Weights of a small GPT-style language model, trained from scratch on English Wikipedia: normalized queries and keys.
Each number is 200 + 30 x the weight over the matrix's rms, rounded and kept within 0 to 999. Layers, rows and columns count from 0.

# layer 10 MLP down (transposed), 576x256, rms 0.225, rows 354-390, columns 0-63
172,200,198,201,263,239,214,227,167,185,166,229,143,208,213,177,231,134,224,243,189,220,250,170,139,197,189,195,165,198,239,184,210,225,174,226,142,217,197,180,226,190,185,191,242,167,208,239,246,232,144,215,226,191,194,223,188,172,185,199,199,202,251,187
225,197,219,176,193,210,235,203,262,206,164,228,193,214,201,171,196,206,175,192,166,196,260,208,228,211,180,199,229,272,184,177,189,188,141,229,224,171,274,190,229,174,156,208,197,215,195,229,206,181,182,229,237,237,246,157,245,161,161,242,200,140,221,181
242,249,177,191,181,203,159,165,189,143,190,204,182,216,245,240,231,167,128,194,174,160,288,231,257,186,204,203,182,236,159,196,170,165,211,169,199,211,148,230,226,201,178,175,163,159,196,197,208,175,138,205,143,202,168,206,219,202,200,192,186,211,252,168
195,229,186,195,193,224,228,181,155,162,148,214,222,187,211,167,172,198,226,218,241,194,168,239,221,163,252,222,187,195,168,228,180,243,184,181,235,241,189,226,200,212,222,208,248,182,214,216,191,171,256,207,233,170,177,217,174,148,169,196,216,232,188,258
120,139,175,128,178,182,161,188,200,198,186,177,168,195,206,172,217,174,162,175,224,232,264,246,215,220,251,183,271,186,173,242,210,192,174,211,195,163,176,185,199,180,243,221,193,189,193,218,226,114,170,223,195,187,234,194,225,220,225,168,181,189,209,233
180,229,172,220,166,229,162,213,238,146,212,175,173,171,234,199,156,134,221,226,196,141,218,214,191,208,221,206,213,176,181,279,224,191,194,185,176,183,208,191,191,211,215,193,243,172,179,168,203,221,155,132,217,231,198,160,188,181,190,185,184,253,102,233
192,159,156,187,186,235,238,198,185,151,197,198,165,186,212,240,162,250,155,201,280,176,186,178,224,174,199,177,196,204,209,187,227,153,227,148,175,198,240,180,240,146,223,165,162,191,226,124,176,212,167,222,182,206,167,163,226,187,191,215,197,186,210,203
211,190,208,211,193,183,168,274,128,160,256,188,219,251,178,185,219,205,168,191,226,192,154,163,183,234,213,219,199,179,170,160,202,190,213,172,175,223,164,168,184,205,191,221,198,238,184,208,213,194,217,223,211,195,188,262,160,195,222,176,226,177,196,193
156,217,197,231,251,217,191,187,162,243,213,207,230,188,199,222,118,253,207,209,190,169,243,235,168,200,227,160,141,187,179,212,191,198,182,208,204,189,245,171,229,216,226,238,283,160,211,148,252,208,162,160,180,212,179,182,200,182,198,201,196,170,199,222
199,211,169,223,186,178,192,176,130,176,199,213,223,203,198,201,150,264,191,233,159,176,164,178,220,241,196,155,218,170,194,189,211,181,110,174,181,173,184,204,186,190,247,234,224,153,167,159,213,154,195,243,208,190,169,154,169,216,196,224,239,220,191,230
242,167,246,262,205,174,204,188,167,188,187,223,181,190,218,191,208,214,171,189,190,215,176,206,220,171,244,183,265,180,158,263,212,225,203,202,206,248,174,190,221,210,203,210,171,166,175,206,220,167,209,227,200,206,155,181,173,221,201,161,201,220,204,196
143,218,195,201,199,171,240,226,184,167,193,149,203,203,186,207,190,167,188,170,163,225,176,147,235,165,167,197,183,196,193,210,205,186,140,217,203,179,168,168,221,199,191,212,193,140,157,125,262,194,158,225,200,174,181,204,238,193,162,222,189,222,179,193
210,188,188,187,197,243,233,155,266,215,207,235,224,204,203,194,165,221,221,207,175,194,250,174,191,146,191,189,150,204,215,199,190,241,190,206,197,176,166,241,252,240,204,254,239,198,162,250,180,236,217,163,195,172,216,154,180,186,187,196,170,194,233,204
175,218,187,240,139,222,202,162,199,197,188,195,202,230,144,188,227,175,148,210,217,192,186,179,235,196,305,193,168,195,146,149,223,185,230,163,149,226,168,212,226,159,204,190,230,212,211,176,198,216,187,191,210,111,232,178,212,210,185,213,217,222,187,160
223,210,159,192,190,226,162,160,242,214,181,167,251,181,228,245,251,235,172,259,176,176,244,196,138,168,201,160,195,213,199,209,229,204,219,221,215,158,220,153,242,252,144,186,165,192,184,152,198,175,150,223,220,211,139,208,210,156,172,213,221,239,144,128
184,201,228,206,199,188,152,225,202,236,235,209,190,253,181,181,174,234,199,203,190,186,216,199,173,174,245,238,187,127,222,270,196,242,163,180,209,245,144,193,184,170,180,225,208,203,241,229,168,243,217,217,225,190,218,193,176,196,189,213,219,197,179,225
174,195,165,198,179,175,177,206,137,197,190,187,212,198,250,203,118,271,190,163,209,235,241,188,216,176,228,189,179,200,231,210,185,200,208,245,251,176,211,202,208,247,186,192,172,186,198,186,192,184,256,189,179,214,225,149,155,188,181,224,186,180,155,189
198,191,214,227,225,193,265,272,261,226,178,277,250,188,225,193,213,259,169,241,210,194,222,243,186,197,236,185,104,190,189,164,201,203,179,165,254,158,143,218,211,246,199,190,171,161,245,237,189,234,235,241,231,189,235,239,221,226,198,220,189,195,180,162
191,197,250,186,220,183,230,167,175,168,231,204,263,176,239,208,233,245,213,165,231,214,234,189,204,196,215,215,165,208,232,150,240,165,186,153,205,217,214,232,191,157,223,196,195,271,174,258,242,177,172,165,203,196,184,162,262,164,161,177,214,240,167,187
180,128,172,179,225,219,179,215,188,160,183,160,207,232,203,206,145,202,214,273,223,257,184,183,183,184,201,201,185,204,164,178,183,179,151,238,259,168,200,228,175,166,208,196,166,159,222,239,250,238,194,203,189,187,186,212,183,197,160,176,205,154,247,126
211,199,208,160,146,165,210,178,159,202,144,158,127,232,174,162,165,233,195,197,192,206,208,227,182,167,250,174,160,178,233,186,168,196,144,197,200,207,231,222,148,205,184,219,188,217,247,227,203,239,194,185,233,216,195,262,211,230,221,232,228,187,249,226
237,182,254,203,172,200,181,200,174,198,197,194,212,149,221,192,194,143,209,171,184,222,219,248,241,250,233,159,215,243,183,222,223,217,151,157,112,193,197,257,212,238,179,212,189,199,185,178,231,198,210,146,202,230,242,197,200,136,201,184,183,230,261,134
209,212,196,187,160,155,174,201,161,146,198,256,149,141,227,212,190,189,219,161,251,175,186,189,241,170,158,190,206,211,183,176,215,214,165,173,253,213,196,187,167,275,202,176,229,251,209,205,158,207,168,138,216,254,160,198,213,270,207,203,156,209,168,198
170,207,160,223,199,121,232,204,188,242,153,179,218,217,197,216,175,199,197,161,227,161,223,160,225,221,261,188,198,199,227,213,167,191,188,186,212,151,223,226,248,213,205,255,303,183,209,213,149,183,225,201,235,223,219,203,205,168,195,178,210,184,230,198
214,191,209,199,186,185,199,183,202,226,157,180,205,203,216,204,217,181,190,207,190,232,236,201,155,220,183,180,197,256,206,189,246,203,250,237,232,210,222,187,166,167,192,167,197,191,160,226,219,218,192,171,236,187,228,230,213,225,162,197,183,198,206,231
185,217,229,212,233,139,214,186,194,162,169,205,261,178,219,227,194,223,182,187,203,194,172,168,208,172,175,155,191,206,160,206,191,178,169,168,185,188,187,174,164,200,179,213,223,201,192,206,202,131,176,155,192,175,207,209,267,242,211,218,214,206,241,181
181,256,207,219,230,164,185,187,248,183,219,210,261,200,218,210,207,201,229,218,183,188,202,187,203,178,211,205,222,202,207,217,171,207,224,232,198,221,241,195,214,196,221,189,243,230,162,220,243,179,223,191,212,238,175,152,186,263,249,172,215,237,205,170
176,220,231,200,185,165,191,241,169,267,222,172,163,249,231,179,176,176,209,241,213,214,221,228,242,216,137,185,249,181,169,242,178,174,163,208,197,217,212,202,235,183,191,170,167,179,160,160,232,181,194,168,211,229,186,201,181,220,234,233,200,193,216,216
210,194,257,153,206,183,198,218,221,190,173,189,190,220,175,215,179,229,251,163,220,258,250,181,210,182,220,145,193,294,190,253,240,221,180,220,203,230,193,238,242,178,180,170,142,169,218,171,162,186,200,246,174,156,146,245,176,193,236,210,193,215,230,185
181,179,218,188,155,203,202,183,182,185,199,158,223,135,221,183,227,253,216,231,232,205,236,262,224,232,220,210,225,221,232,182,203,211,218,211,152,153,205,226,215,182,160,217,227,180,249,227,238,176,215,162,202,197,248,145,192,201,191,181,240,156,143,193
241,213,171,227,234,255,207,182,164,148,134,233,158,267,152,134,219,219,228,197,207,229,199,215,225,210,236,185,211,204,185,175,130,220,210,133,157,194,237,272,159,211,182,191,196,208,176,242,183,187,206,207,211,184,150,183,249,128,205,154,239,231,179,153
192,159,160,184,154,214,219,226,181,248,209,244,280,208,213,198,199,168,147,226,210,233,145,225,181,185,170,222,197,157,179,255,174,205,256,182,248,228,209,227,204,182,272,221,198,201,184,179,237,183,155,251,194,206,212,222,200,225,201,171,202,222,203,163
225,151,190,221,138,231,247,213,177,191,227,191,199,248,140,183,223,267,184,192,154,182,213,195,231,251,167,223,196,182,219,190,222,173,241,177,203,210,209,206,179,216,236,164,127,191,203,217,137,128,235,211,193,171,276,159,228,202,220,294,205,236,178,200
207,228,174,232,251,199,208,187,253,214,173,209,145,219,169,226,164,213,214,220,220,234,185,168,169,186,197,214,206,249,243,181,232,197,171,217,170,226,219,173,199,166,182,229,195,238,205,215,245,179,238,169,207,242,215,191,193,158,176,203,194,192,233,247
173,157,150,203,224,212,175,210,173,230,244,187,146,202,186,190,188,193,167,229,163,199,192,179,232,181,269,207,196,224,215,216,175,211,204,177,194,175,168,114,213,217,211,211,205,215,210,200,226,210,158,217,159,207,178,151,222,151,187,184,204,212,230,164
175,152,189,154,212,220,170,174,235,193,182,201,194,210,213,215,192,147,199,238,184,262,235,170,189,201,189,200,205,200,189,175,191,212,207,185,199,219,187,211,183,198,181,173,164,198,167,198,165,221,212,217,217,216,251,156,204,182,234,153,195,175,163,177
169,163,180,152,193,215,222,229,224,184,197,209,167,222,213,258,197,212,265,221,184,170,188,192,212,194,230,172,187,201,252,198,165,235,182,196,162,183,279,256,155,201,218,173,202,204,163,186,166,221,161,191,202,191,137,157,217,118,236,119,225,204,195,173
# layer 10 MLP gate, 576x256, rms 0.219, rows 355-390, columns 0-63
178,128,234,176,159,196,252,192,159,206,194,179,176,201,238,227,190,183,234,205,155,235,182,204,160,215,234,205,203,204,178,200,218,187,230,206,162,176,242,178,166,236,192,181,244,204,176,241,166,270,230,174,228,217,217,209,187,219,219,198,109,185,220,232
230,143,186,213,145,221,235,191,198,125,204,221,164,207,251,189,202,183,236,196,172,189,152,160,185,220,233,253,222,182,179,213,217,218,221,208,165,211,211,221,178,249,199,151,139,200,238,200,214,223,169,158,213,227,239,228,204,166,201,216,210,185,229,254
149,251,241,175,240,211,135,201,221,237,154,224,189,166,200,185,222,169,253,275,187,169,205,144,187,208,171,202,202,164,174,206,202,173,203,205,170,243,193,198,195,211,243,224,189,213,227,200,200,236,180,220,177,174,247,175,172,212,185,160,196,215,194,187
212,184,204,193,132,178,214,151,202,199,210,208,204,191,170,199,206,212,171,215,134,193,177,210,217,186,178,195,271,169,177,133,212,205,157,211,186,229,173,237,193,230,220,187,202,201,186,167,208,191,237,178,208,199,208,286,198,186,234,168,200,166,184,212
263,222,171,192,153,208,174,204,183,179,185,229,131,143,199,197,194,216,204,152,163,157,194,186,220,151,162,214,185,216,180,154,191,210,155,182,241,208,221,203,168,181,225,177,190,196,193,211,195,218,128,187,183,227,228,245,212,190,204,238,210,169,224,175
217,214,265,133,222,285,187,210,209,190,220,186,252,192,175,236,155,164,151,224,222,198,235,183,231,207,200,200,215,252,215,208,244,178,179,179,215,225,160,248,226,187,193,227,171,254,206,191,224,186,202,167,146,194,224,159,147,220,231,193,139,237,147,178
164,195,188,190,200,154,178,162,177,241,202,299,195,177,172,219,127,195,167,214,159,161,243,134,210,203,282,162,247,214,215,239,204,190,223,160,183,194,187,191,137,175,242,158,176,221,162,164,207,243,162,173,181,192,231,205,213,191,234,103,207,157,219,251
217,247,244,192,176,166,228,173,169,177,184,221,224,172,168,249,183,197,211,223,191,199,309,224,223,201,209,218,256,176,188,213,194,198,179,211,243,248,262,136,203,190,204,222,199,181,224,225,156,224,166,183,163,213,175,186,160,195,248,200,225,186,202,207
211,180,198,257,172,175,152,190,221,205,217,164,227,202,172,222,182,269,211,206,236,167,258,217,235,193,219,201,185,211,223,215,184,242,212,214,194,198,134,178,209,234,186,174,218,212,189,201,178,186,189,171,167,138,230,183,247,219,132,244,205,178,210,182
210,204,259,196,281,208,226,171,240,163,144,240,220,233,189,238,178,210,223,209,157,217,262,195,243,181,222,217,180,235,180,244,215,186,201,143,213,206,163,148,209,176,159,197,219,122,233,191,257,156,153,215,199,176,260,160,132,167,227,178,168,175,252,151
246,234,146,207,238,218,210,177,177,159,188,190,183,204,150,265,221,216,193,223,162,225,134,222,180,203,234,234,198,221,169,208,190,196,210,209,206,235,218,207,170,212,165,171,172,243,206,188,216,215,187,173,196,206,250,163,201,168,153,170,197,211,215,227
194,153,212,231,209,227,185,217,194,214,213,218,193,185,163,215,225,173,219,216,228,220,214,208,218,178,200,236,183,162,197,190,260,178,184,216,175,209,237,166,250,194,206,220,211,168,203,197,190,197,265,256,196,196,236,286,214,251,179,194,164,175,203,197
206,191,219,162,228,182,236,196,189,198,153,204,172,190,201,161,203,154,199,191,216,173,220,204,220,270,230,203,200,134,206,267,187,205,221,165,206,192,270,211,153,177,179,168,193,159,168,235,209,218,179,228,170,176,209,209,210,200,177,218,185,211,264,167
204,243,230,181,166,223,137,241,200,145,225,214,177,181,211,209,174,135,237,173,214,156,260,134,223,200,184,231,188,202,217,181,194,165,198,192,170,231,163,173,210,232,193,227,156,192,182,214,190,242,248,248,202,205,233,174,205,211,170,219,200,179,242,123
188,183,213,180,218,170,213,203,205,209,194,221,219,244,186,196,204,227,197,159,169,195,142,208,156,228,222,156,206,169,193,172,226,192,204,221,153,271,262,220,219,204,214,171,217,204,205,206,269,161,160,233,226,225,188,139,181,174,201,225,175,215,186,210
192,217,211,239,214,165,215,258,193,219,192,203,195,202,217,198,169,229,197,159,205,178,220,204,194,211,178,202,169,203,222,166,167,188,179,277,207,243,203,157,165,221,235,192,186,201,231,178,251,262,193,235,154,184,205,270,205,230,147,194,176,300,233,204
185,276,211,172,238,160,172,184,183,205,174,176,185,162,190,242,161,177,198,187,167,212,166,176,207,223,196,169,227,189,194,176,186,225,274,206,164,216,237,207,173,174,182,179,157,230,175,160,257,206,222,156,218,157,270,196,182,188,254,200,225,231,177,178
195,187,162,194,235,254,218,165,211,198,184,229,233,181,157,139,211,241,140,247,192,183,254,214,215,207,223,260,181,190,210,192,135,225,180,173,197,167,209,201,230,165,164,196,190,193,260,209,194,224,214,181,243,244,205,202,222,211,221,186,158,172,225,223
211,178,225,199,229,204,237,218,174,185,222,226,170,198,189,202,232,140,215,175,200,184,177,239,115,218,210,245,205,189,212,248,240,235,171,171,207,152,234,177,203,197,185,202,187,212,217,173,189,224,219,197,224,190,214,246,186,205,195,210,200,168,169,153
196,236,191,196,222,179,200,214,236,197,155,203,185,232,148,224,185,195,204,246,215,207,197,223,211,208,160,296,169,175,195,163,177,208,246,179,172,238,188,191,127,171,191,218,220,185,218,194,230,197,183,213,243,153,174,221,271,175,224,152,148,140,232,147
238,234,198,194,222,211,199,178,192,208,212,164,159,195,203,269,199,164,185,218,159,174,171,249,214,205,159,245,203,186,112,221,162,160,211,239,220,214,241,195,171,184,244,243,227,183,222,210,210,219,231,214,185,182,154,223,251,125,184,192,183,224,186,192
206,261,176,206,230,229,220,153,183,144,217,192,215,223,208,223,215,254,174,195,228,176,236,195,160,180,160,192,226,256,194,168,200,238,185,200,253,199,205,214,174,163,195,222,166,224,197,215,199,187,145,232,217,228,228,198,214,213,168,215,195,210,151,177
261,182,225,207,208,246,190,152,210,216,242,189,153,234,195,203,181,180,208,183,165,221,227,183,199,207,206,165,166,226,157,165,178,198,281,200,182,263,190,219,204,173,238,184,212,192,219,228,191,269,213,184,206,220,181,171,167,174,146,198,213,216,162,204
204,193,198,178,229,226,177,183,171,215,175,167,258,163,210,164,149,214,170,219,204,156,178,206,156,201,233,218,179,184,208,227,217,201,193,248,203,112,169,241,236,182,181,185,213,186,167,214,212,118,193,208,187,169,145,188,219,164,220,165,254,183,151,162
181,152,217,201,171,197,174,260,196,173,225,212,239,187,216,189,173,211,247,203,209,222,240,218,200,209,201,196,175,161,160,226,208,227,198,177,199,199,214,210,222,162,244,139,156,214,189,220,226,137,219,276,207,221,231,222,143,243,241,178,192,173,180,154
151,238,218,261,244,255,258,199,163,202,223,232,169,182,187,197,119,238,203,182,252,198,205,161,173,241,263,181,194,167,198,154,185,200,182,194,235,186,233,172,238,176,241,164,219,189,227,195,227,200,215,200,184,175,202,202,140,202,216,216,227,186,188,218
160,185,178,212,256,202,176,200,211,182,191,151,207,221,150,234,168,170,181,205,256,121,175,216,178,232,209,178,209,159,215,198,204,227,169,291,187,257,209,155,246,290,199,201,235,160,178,177,151,214,158,160,187,185,212,143,223,154,185,177,183,227,187,141
202,201,249,229,191,156,234,211,202,228,200,226,248,229,263,266,200,188,175,240,229,249,228,183,178,220,187,202,204,216,223,185,205,208,142,212,166,143,238,189,228,207,261,189,249,194,134,151,123,239,217,244,184,159,224,194,188,225,163,178,193,238,189,179
157,220,204,212,233,231,156,174,212,135,158,199,201,186,172,187,252,193,229,236,234,179,201,185,149,253,204,176,175,172,220,181,240,188,225,237,158,249,200,228,211,196,178,225,208,211,224,221,165,196,230,220,180,200,161,180,216,257,201,192,241,217,217,223
143,166,244,212,142,195,216,169,152,179,186,183,210,175,192,145,203,189,222,214,219,171,199,231,219,185,147,218,199,219,190,183,238,162,233,202,155,252,180,217,207,171,263,250,224,186,202,163,225,195,139,179,183,224,220,214,212,217,160,172,239,228,209,184
215,254,201,222,185,186,234,182,178,189,225,184,199,202,186,223,248,161,194,190,185,198,197,197,227,219,231,216,207,181,199,163,238,242,191,178,189,144,220,158,178,214,185,175,180,293,201,220,233,136,227,190,171,215,201,188,132,177,168,207,206,184,230,197
154,152,191,215,207,161,215,248,175,203,222,205,152,193,204,163,213,173,219,191,204,228,200,223,200,265,190,216,185,221,264,244,158,279,169,145,143,208,217,190,187,197,190,210,167,217,169,197,208,114,200,172,200,179,211,199,195,185,158,181,174,227,188,227
199,242,230,209,194,166,146,226,152,207,217,187,178,207,189,222,184,214,183,158,182,186,221,190,234,154,251,187,156,165,170,202,214,201,166,143,191,197,246,164,233,230,229,221,179,179,144,220,196,234,200,158,223,226,228,236,214,203,227,224,196,136,206,165
196,214,163,213,182,192,214,174,162,204,141,165,154,182,225,187,128,209,233,182,162,189,201,233,204,186,185,184,247,181,196,166,178,211,208,189,152,210,170,190,131,204,207,196,198,175,240,151,231,196,189,215,234,215,228,134,159,136,202,182,191,150,261,207
219,185,167,216,221,238,194,168,236,199,212,197,201,201,174,249,198,196,156,200,234,216,170,212,199,192,158,197,269,242,205,197,179,229,207,191,139,151,171,227,189,222,174,219,273,234,212,230,254,225,202,198,173,160,245,175,199,227,174,236,193,182,214,201
179,249,152,216,186,153,221,232,221,252,186,203,209,185,154,183,199,199,175,232,176,230,274,225,219,206,250,190,177,155,214,225,186,187,174,209,204,181,258,171,176,249,195,153,188,159,187,171,211,212,198,199,182,187,172,186,175,249,190,173,179,213,213,198
# layer 10 MLP up, 576x256, rms 0.234, rows 355-390, columns 0-63
237,200,176,190,186,217,207,224,230,171,187,181,184,185,212,181,191,176,244,197,211,122,272,198,159,181,235,210,210,217,168,186,198,189,228,200,201,176,179,209,172,133,196,177,220,174,195,148,251,198,254,271,199,201,239,204,167,171,223,183,237,251,240,234
227,148,247,223,172,207,189,251,228,251,202,222,226,202,230,213,174,146,229,221,161,158,191,135,212,248,159,216,220,191,160,179,191,206,175,168,219,187,214,162,179,166,172,220,213,199,177,190,184,214,229,179,232,225,167,191,207,157,199,196,202,243,255,241
163,197,186,223,199,164,241,210,196,171,177,195,220,212,193,234,240,199,176,180,237,247,143,234,141,214,199,187,178,211,211,236,226,186,286,226,230,216,207,192,202,172,192,151,214,192,195,220,214,230,174,146,200,247,196,170,213,248,195,206,181,218,208,198
218,220,193,184,258,204,224,245,245,178,217,159,185,164,214,240,231,251,223,208,199,215,206,156,203,227,196,191,227,172,241,223,145,138,236,200,216,184,239,153,230,187,180,223,167,200,161,214,187,200,161,221,196,173,210,184,187,246,129,212,261,224,199,192
186,191,172,207,188,240,163,244,200,187,207,194,171,218,228,229,246,171,165,206,198,252,211,197,155,263,194,215,224,204,176,156,208,193,199,192,218,161,190,184,195,175,187,264,156,188,218,223,131,169,196,163,202,161,189,178,224,222,198,201,170,207,282,128
211,188,195,199,183,214,264,224,228,210,202,211,150,212,234,198,242,190,178,237,186,200,236,187,147,215,245,208,241,265,152,192,201,172,151,181,134,189,134,168,240,204,160,189,166,180,204,184,243,195,193,195,151,202,181,190,127,182,211,128,192,194,161,172
163,170,137,192,209,161,168,219,198,249,216,220,239,232,185,186,208,194,209,210,257,146,235,221,231,187,231,186,183,210,247,197,247,226,169,221,189,160,192,198,187,229,213,223,152,216,195,209,183,190,221,173,179,231,182,217,250,262,229,176,265,219,237,161
166,234,204,177,189,181,201,249,170,210,250,234,249,214,215,266,188,215,206,204,189,168,235,183,248,225,272,184,169,177,199,229,169,174,194,203,212,180,202,204,208,199,231,228,233,213,218,191,192,241,228,193,206,204,198,198,162,166,162,239,158,163,135,229
182,240,197,208,164,158,210,225,200,208,188,195,177,197,260,165,192,203,224,187,163,213,208,212,216,231,195,197,200,206,200,215,193,243,207,171,210,148,217,197,236,178,203,240,189,215,179,181,216,173,210,227,164,256,209,161,202,211,214,249,238,217,207,164
191,244,181,198,180,180,255,200,182,211,199,157,230,218,185,186,215,201,217,131,164,220,218,183,204,215,211,190,235,202,137,203,200,198,174,224,141,233,164,264,201,208,184,202,206,248,218,231,232,168,236,244,240,191,220,175,150,194,184,230,175,165,196,207
195,251,233,189,231,195,211,179,163,166,196,208,224,212,187,152,287,233,230,149,239,212,191,213,256,198,210,194,247,217,196,177,173,197,184,246,146,172,204,185,222,212,217,250,241,187,165,208,254,189,172,242,191,196,181,189,184,191,212,135,188,146,190,202
210,206,193,230,137,228,218,176,163,233,198,201,197,186,204,202,154,191,194,190,151,215,215,196,159,222,199,235,152,170,163,196,216,244,195,157,182,215,185,218,184,210,241,168,190,215,176,197,178,210,256,196,229,181,210,166,134,208,211,222,244,219,237,184
190,211,151,237,219,139,201,168,170,149,215,204,166,184,192,199,211,177,223,164,185,195,272,227,250,177,226,234,197,140,205,251,206,210,252,192,279,183,216,181,244,219,183,152,190,198,177,168,233,250,219,173,240,256,221,119,269,168,205,194,187,188,224,202
223,161,280,239,165,214,172,191,246,211,213,216,203,287,162,198,201,236,161,302,232,238,235,166,270,231,187,200,168,156,243,213,224,214,185,214,177,260,206,170,175,216,219,234,189,174,234,254,216,217,179,220,190,180,179,211,186,172,154,212,236,285,226,222
190,161,179,197,233,209,182,143,204,210,215,185,150,259,185,237,200,193,241,194,201,217,243,170,225,256,209,186,180,185,193,198,162,223,204,199,205,248,168,192,220,171,187,198,189,194,190,226,219,256,225,212,219,244,245,226,186,177,176,268,217,206,163,222
144,137,216,215,241,188,176,177,194,200,203,209,206,231,217,172,197,254,171,190,162,202,248,189,187,130,157,203,223,221,218,144,211,141,239,210,130,220,241,183,182,139,199,198,225,198,161,219,181,220,229,148,183,281,204,194,164,238,151,207,147,213,185,203
187,179,243,204,215,153,203,258,200,207,218,258,241,198,223,224,178,220,180,111,217,192,179,186,186,227,173,173,205,114,228,240,175,201,212,185,155,207,255,208,226,187,204,259,181,163,153,195,178,234,179,179,253,179,253,160,204,226,248,218,182,232,162,151
187,146,208,193,188,150,219,184,183,187,196,199,185,191,169,220,195,197,213,209,216,186,155,229,214,174,174,165,206,233,220,198,218,151,225,219,149,142,145,249,198,215,190,231,270,218,184,229,164,152,172,211,218,195,208,170,210,205,179,169,173,247,214,197
152,179,169,221,227,203,161,242,201,226,242,192,191,207,195,190,164,109,208,127,185,162,185,225,235,203,201,236,217,167,161,223,239,212,243,247,170,214,225,218,201,210,243,155,190,133,224,196,219,233,223,164,154,200,185,203,278,226,173,233,176,177,229,140
198,203,209,264,168,203,223,225,213,185,211,201,236,214,214,170,137,185,189,200,170,192,181,155,173,203,188,179,209,253,189,207,179,160,206,206,178,142,224,183,162,244,220,200,164,247,239,217,175,192,200,191,194,198,196,201,170,182,239,162,170,196,253,221
199,166,173,213,186,170,227,211,221,165,221,275,208,172,170,193,212,240,204,177,197,225,154,177,185,197,224,167,185,188,171,205,231,236,197,218,221,167,185,182,238,187,159,174,208,197,165,182,219,176,191,119,155,139,244,191,230,184,194,226,198,166,248,283
168,247,162,182,147,208,245,232,203,210,180,161,191,147,202,208,198,170,232,192,213,153,231,218,162,180,214,201,241,215,205,275,170,229,213,198,212,220,188,206,184,238,199,190,160,179,208,208,203,134,178,228,147,235,237,200,191,257,170,182,179,174,157,202
220,196,210,246,251,124,229,261,185,205,251,226,150,182,199,186,197,191,213,152,199,247,226,214,255,173,166,262,229,205,204,206,223,206,240,161,177,257,195,121,155,201,150,180,235,232,187,193,197,178,247,234,240,159,171,156,168,174,184,181,149,199,238,199
177,171,198,194,229,230,203,207,213,198,270,238,126,190,286,180,192,209,165,164,209,223,205,170,196,171,226,156,179,168,215,208,216,253,214,140,227,246,179,211,234,191,167,215,193,168,214,216,208,190,173,204,176,176,224,211,161,203,230,231,196,241,207,193
212,196,165,173,280,227,177,216,171,202,194,196,162,181,244,190,171,275,169,179,205,193,172,174,175,161,154,190,198,213,206,186,232,219,217,188,178,182,187,216,213,213,194,234,181,164,240,230,176,211,174,195,163,162,212,177,199,204,227,204,140,196,174,184
198,181,185,214,191,192,178,215,254,243,194,155,174,236,189,212,184,220,197,190,202,231,237,209,222,159,249,162,166,177,191,148,164,209,183,259,206,247,195,156,187,207,178,163,200,136,222,227,191,231,218,214,210,260,194,224,207,161,178,198,188,144,206,229
185,176,164,217,206,190,189,189,198,272,193,172,233,177,244,237,152,187,202,187,202,172,151,189,198,152,196,196,154,182,192,186,152,195,198,219,185,204,190,171,191,184,235,197,214,164,163,229,190,181,175,216,261,202,233,183,229,212,203,176,206,243,197,174
202,216,205,232,164,226,133,197,161,215,169,182,239,206,256,204,156,235,217,172,236,212,221,208,200,218,233,209,156,204,155,223,156,199,280,319,214,182,184,175,205,203,260,218,214,209,241,169,188,256,236,145,231,180,199,199,186,213,229,182,204,234,211,190
230,186,195,245,191,178,255,218,190,235,176,209,186,195,183,185,228,260,269,240,170,170,209,217,201,193,235,187,178,200,191,241,177,229,186,201,264,235,223,221,252,223,172,184,200,207,217,277,232,208,195,193,216,172,213,149,207,235,174,216,185,244,178,225
177,187,166,203,232,227,229,196,195,236,187,161,257,198,175,257,242,171,216,255,180,211,170,197,146,198,207,163,121,181,194,202,212,226,203,240,229,202,156,165,195,181,191,153,187,198,191,192,181,194,211,271,181,216,172,166,200,220,232,260,175,168,176,189
188,155,171,213,176,222,206,155,224,208,199,201,167,163,187,241,181,191,180,230,189,163,134,190,133,170,208,220,167,205,163,252,163,138,233,165,224,185,188,227,213,218,188,210,251,156,179,198,205,197,211,219,250,191,167,211,212,214,230,192,159,156,163,201
166,167,206,229,157,187,217,211,158,168,182,168,264,195,184,185,183,212,208,109,202,195,208,177,183,168,233,184,221,217,194,224,239,166,261,206,191,196,197,196,173,169,227,211,227,210,165,249,193,158,196,197,239,149,194,208,154,251,195,223,193,184,256,193
178,246,164,185,208,170,174,242,186,196,201,113,221,189,200,229,212,131,195,228,180,183,195,176,271,139,213,232,213,159,191,197,176,234,187,127,176,239,233,168,129,171,218,227,230,150,159,179,177,216,226,206,269,198,261,225,232,159,203,216,198,171,253,190
191,230,192,196,210,214,227,199,213,195,237,139,151,153,202,205,195,207,206,201,161,163,210,227,168,233,172,202,245,208,198,235,193,160,231,187,221,149,194,251,222,153,224,214,188,244,222,204,215,187,206,188,214,193,191,234,203,187,211,214,210,217,158,221
187,204,162,184,192,242,192,152,188,207,213,187,161,224,160,202,183,197,243,198,258,209,180,250,158,162,197,210,275,245,145,224,211,238,166,261,170,195,174,187,227,215,227,222,249,245,149,229,209,199,192,222,176,205,223,213,177,201,195,182,161,246,182,221
196,218,161,176,216,244,210,237,175,190,186,185,183,212,199,203,192,189,247,182,208,186,195,157,143,203,232,236,201,236,195,222,251,159,141,177,208,191,185,168,246,183,241,223,226,273,243,244,160,165,186,146,207,170,243,160,222,202,230,200,208,233,162,191